{
  "n_layer": 26,
  "d_model": 128,
  "n_head": 2,
  "n_kv_head": 2,
  "head_dim": 64,
  "d_mlp": 384,
  "vocab_size": 2241,
  "activation": "gelu",
  "norm": "layernorm",
  "norm_place": "pre",
  "norm_eps": 1e-05,
  "positions": "learned",
  "qk_norm": false,
  "attn_scale": 0.125,
  "bias": "all",
  "tie_embeddings": true,
  "parallel_block": false,
  "init": "normal",
  "init_std_qkv": 0.0218,
  "init_std_o": 0.00302,
  "init_std_up": 0.0218,
  "init_std_down": 0.00302,
  "optimizer": "soap_variant",
  "lr": 0.0051,
  "lr_mult_o": 1.5,
  "beta1": 0.95,
  "beta2": 0.99,
  "lr_head": 0.0059,
  "grad_clip": 1.0,
  "warmup_steps": 200,
  "schedule": "wsd",
  "decay_fraction": 0.717,
  "decay_shape": "linear",
  "final_lr_fraction": 0.05,
  "batch_tokens": 16384,
  "seq_len": 1024,
  "doc_mask": true,
  "train_tokens": 101300000,
  "steps": 6183,
  "dataset": "wikipedia_en"
}
Each number is 128 + 32 x the weight over the matrix's rms, rounded and kept within 0 to 255. Layers, rows and columns count from 0. Numbers have three digits each.

# layer 20 attention query, 128x128, rms 0.135, rows 0-127, columns 0-31
231116184112126132091093124160085126099156134084109138077142094090164108131132156139126116148106
040110108065137161182149069143151178072134064164103147180070097124086177171085099075127126072210
135134104110117145142150137120129081164136110167090142164150098118130114136076110118136186083125
162183099117090125092112122116145125156075169076150143077115135184115071146133162178150135143133
130195179117141184104139148115168141128132120158115210191121117058095156117151143073100168209113
111090166142073179129160141170099160134158172045200109142166166135158078132083083156092048180230
159127102090075177076094154085126109160104141116153068108136160144126137145129128117116149137144
207163117148121123144123154070097150154083108122219211098187084125079182131112148192132141114129
121117086107152160113101146168140119115106114173156074127152156139168093214197133084078125163144
151133150164115198115139107148112132147106138076106158140137130125149200142147127124149140149065
116071165125099111090112113117132138144107156105137120100135093183147073204091132126170125174173
167161112089085113105131133143104071085094126116117130159124146153116115156119184153175167105171
162118144091201088166100151100176128164090121094143124124159138081188105092076083124136114161108
079137113162130176137167141172106109114143125169133139136117097108087189163149120137148117097115
102099091150154129116109160208152169161127153184140080105131143092102194110138193120129133182136
153148087151179110127182179195128144078060150167159110131117113036144137097154110107126114077088
115147098133070122140055149102151094105167172188129179096116107212123139108125090139119130089159
196191172150120126142119066129167158152094154156179148075150115136131152109117151094163100164153
156041198109147146116172111231142150094171149121141121127095159121103153194122118168068132106137
119145097162181145058102153181133124120156062117151130104146155203165130130079110112106160126110
119151125207119082112116140144082079168141138080122079080102107150160157183181131069167145120128
108107135153102079089159091124116200137105173150149162092080151162148154171160206177145152189091
107125137111169055100122142118127194079147168129110102095133153129116186139125128083159133129150
097108201130127144189122159101105163205144088138171170128140136094137111118162082095151135103118
200153147142123142084142180122152125139174176112098133118226173145092161118091137113121130165103
102074077179133122084130116128104128146099100112149145108143125109102096157186133168108172162114
140091132147096096147131131160140151162180119140127174135137144170131097145127182132195133103170
114157099145139137074127142093160102110129086131134103060162104122138109191106059161144140126094
123105128134142089131113102120123135075137159123163115169138156111111116172135106183127193120113
125147146142130092067147166184121173153092128170115119142197102134167152094144174104122159181177
142122128094092152183085126106163151126114149109166175083170110105138148118122107081155074108144
152106182124117157130036153122152150101099172126133135214161119127160159189113060180128159105166
083085108081133116126090092158145106148169122078152123177166186154061175112091111173055110154155
160128101068162154154099139123092159108119117131084090146167147102083090155139184155087158122084
160106106178093135149066115123129125183046211091042054131075148063118181135135120142181151187108
213056130089171098154180094079083119137065107157128046093201181140136178135148075122064194124130
137143105096189147105147115061119142086215139168164088190114109093107110103167092117163181099118
186153200043181075089106148160136111177104130180055187117123099107097138111134136110062144155183
201178121099162089153101142084078116140126107108159160132078113144129089123155083205158129092124
116122086093097117106194100131160071240189107121120116112120116166128072112170188086118114158123
042058115111141071152095140134164115125138176090156176084119074072119152067105098131133186189112
132146111066109060172081115172138087142120112162129192147084150136134130137084004132116113117089
085156165051135145106137160136148107115150134178154175094163117065105177134141161124115216131121
076124116112206171131189115172091092205128176140145152129102102131117137166137034152073152135141
148085133113133137146116192080150133177155100126135156111138158115138197134111095051120099102081
184171133126136113115201109086087168224126123110149111126088143071058099167083118113046137107103
112102127156118177102135155178081099109167120127132164141147118140116111134149183153162112123130
127154090133071169093134090128120135191121098088137136166161118125156151226147094045129119112111
148197078151144146118196152180132119137171191134160112202119039115180140120121063077112188124124
137120096193195124102118139125072167128154146116176134157164131130104121104115125089125108137165
126142093137106102114148109123175138104143110104160085103105109131138167094071129109060145061158
155112099101128104164099079155145157148131087107131197140110097160128096093186121113061090171165
201064157150091093077031100135173124126166120109147124178121123150113184146090119118124070164105
080134162117093161153120096134087163113191140173169155131160149134153134187099165195124140150056
154096121112164104119191121106186085164123139129110115080089077166174129100128167121074139145164
159097096170122130097190135126107112131112182138159171091127107145130166137153087098154110208142
156138133117162163190086146104117156133142039177140170136124039135149068078104078206131098082107
121169085121107175133127065086188098179074128176112173161107094133142106167142125145154111104107
089093110159090108143112168137149167157134141144081137143156147079130147091165092092081114060076
120146126145102161062124090157111127113155109193070138088079090134096140187117111076178102201106
186079111110167084145087147101063126112102132149084122090068138116124125126109119142170117159101
070170169133138141146120150174161172137053100099198135136118196105177137095157092063153122108152
165150059071159196121081040147089080132078134146058131142143129201118139113175134097100141049076
136168094129121086118101091151124093140141174113121174182060145123093171143186145181067100181080
155108068162129151102165072124131176109133142146133148130128145120102113111136187068101120085124
146171123111092117146113149150135116170107131142140147135110169145114148109086108177121109093113
136153126099108121130073144121164096176142101107140119108108152132138106114122152116149137182114
140136183149106140175152162081123132098102093193129079176127122119107190113113123153176074132158
093127152120167186150144097122138154131147139162144191208139173214107168154124073115116134084124
101138140145116146188112106096148105130136124126168106116129190168120172130083131131138116109139
111151123094211121134143130100131145101093087129129130122168146120144202089106095169104118185117
133170110143156100097194145090185104166104096155151115122177095105165059109130096065139121139139
117117116163068109157140108127175089118133059136120086149094103143113100172145099120174120115098
107110146121125137137129137156166167093166149136073090131125091138118176121145112139032072181121
125099115156103142110141155157121131126072106089135154123124130136158151091183135076135175174131
178088171125123133164099149133181133110117180157110128106154178134155123139161142216098135105150
096138142128138156112166092127159106140138114134178133150095138151133074112154140095142103127129
128134135085181137131077147144186141085146163082110152140146152102143154132103102083149143144055
086141084125129171135145120141129166160143155116179096107168130137119146159116119126156071150123
135096128127131098087130154194134175103131160118088172143116170108083147115112169164131150125114
062099161170160174170186147133162131071159165132144150146108180137179149170152089140135080146137
106056143100119111169111121114078161089102093090127149160125118133072128087122131171080135170098
132131120149111155101147120089122107081187138114100097171096111132085178194143126172173119092144
133105128135137096118188157147121098169143150092148145161098126146132106128108107114157131139127
083124121180118159181124119136092107112103120113135102170153148107110135097117107118170114142138
136143135119113141145127114106124120089113132083113169141123150152124077163129083168121109113151
170142196129140141086130141139149151162091119164078167158108160073143135147135152124119139093099
079081150129100135115130143108127118132103126151111123164141145144141104106131095085177096102131
154066141061118117097095119126113095154087159179066113175116127128134153163151102106093188140120
096086100110128090098160134110121167083088137111096079155152148137118084148108103151164127149139
175158158125154098130138136169136131132137112098106136091148117114151112121083135113137138148129
073128108136112132159152165177164175156143143123087150121107139140118112120124116117069140166154
124153110182098097142110145159116150178104088136082184141096072132126151148073080129164170026118
105132109142140099109191134155157188085123198127127153058064111086141157102146119149154145125113
132141135146116173168087129134158112137127117148104131107130141127185138136147081097161101137136
160133097185114129161098133177183146187125137122134113112150105162134141073136133101124159145092
164146150111128129107111168171105180090105148139125201131067133121101129120183118067154147114101
145120137100075115130093094203166098183154158159104134125101140133108105158127135134156111133095
048094104071151146156194161120130058125149106191129117206073122118069085126124035058098084108131
105131165119142133158151125117074135131135135123156101141144106147115104128128162135131121125097
124102086154149142128154146107112135110120104075099101156149092116138214154171083131135122134148
119155162113120140074088069121181089167155136116145068143106144087144106100105115138123126112132
140183129080109104137099119157109122144144135123083146156097177163159083162111116113124158110124
127090131110084143156105098171163118160129108137142146155116132173150148144087098136120143108116
161159133154111179112093092105091159177106084162109101118105154124123152170144120106121159124207
088132138091144138145106140119135093162146067142161151131188136149126092094120116165119137160184
143161144146132122106165106100134142138099128110148155152173065110104109150112100167125080140139
150144181131126172115148111132145133116135115102122164055111089153142114186133171128151137138195
064098101161148098133103111170140118099148095093083087106165138094134141115138098139148132153128
166185156173121134159122147098113095164129113102124130101135175081132131108111178160142164084052
119090099125114128110091125145087127169135130167071127143122132165036184161162114087164136116132
130120136121109151126123127098145147161115142129150107103073123135117157111083124137179097049125
089102086154098127177158115118165131093139153133116070079150109112014098083086158154129168198144
121120144141129130144142177143135093063075125134100131091130124150136103122191173128135112124148
136136102118109172142118124114115155076139077133090133201149144122121109107123084130140073152126
163133145142120122141150169108133111138173099118135142119166117143155066112132108122120129096075
134123113146094159148176097118103090101175075064088117155139116165155118142084151150115085156151
116174111153143186099180090130123041165078122125141153070158170059079145168150138104097130154121
208146112130161088132141133163141162113070139141125146093090070111120170117150168133128155120093
096184129179104135148105106187132135080132154141105117181149099078126119126158103170139094126084
149117127111100125169125134050119147142134152119159094156182103229088140111135097159138154064119
139068140094119148135093114104178159172159116159117121112097112161133124129172097141187146093148
156152076185128067135131157120157180115123109100121130160132169109144156130145118053157117152086
147138122127159111092125145131130132134138161117102113067118163142067168084159177166184189141066
124162100126122128119143156134122184096120125065076174107136110147179147136130112104135179165132
120148112151102147150146142110117138186181126140131094136122128118167134177154176057101146153128
112120102139121108100129086131133158126060120061070101089144123166131125118152114129140096134135
145148149148124158146121091127069135126149083135105098172192121133102103100174064157152120159171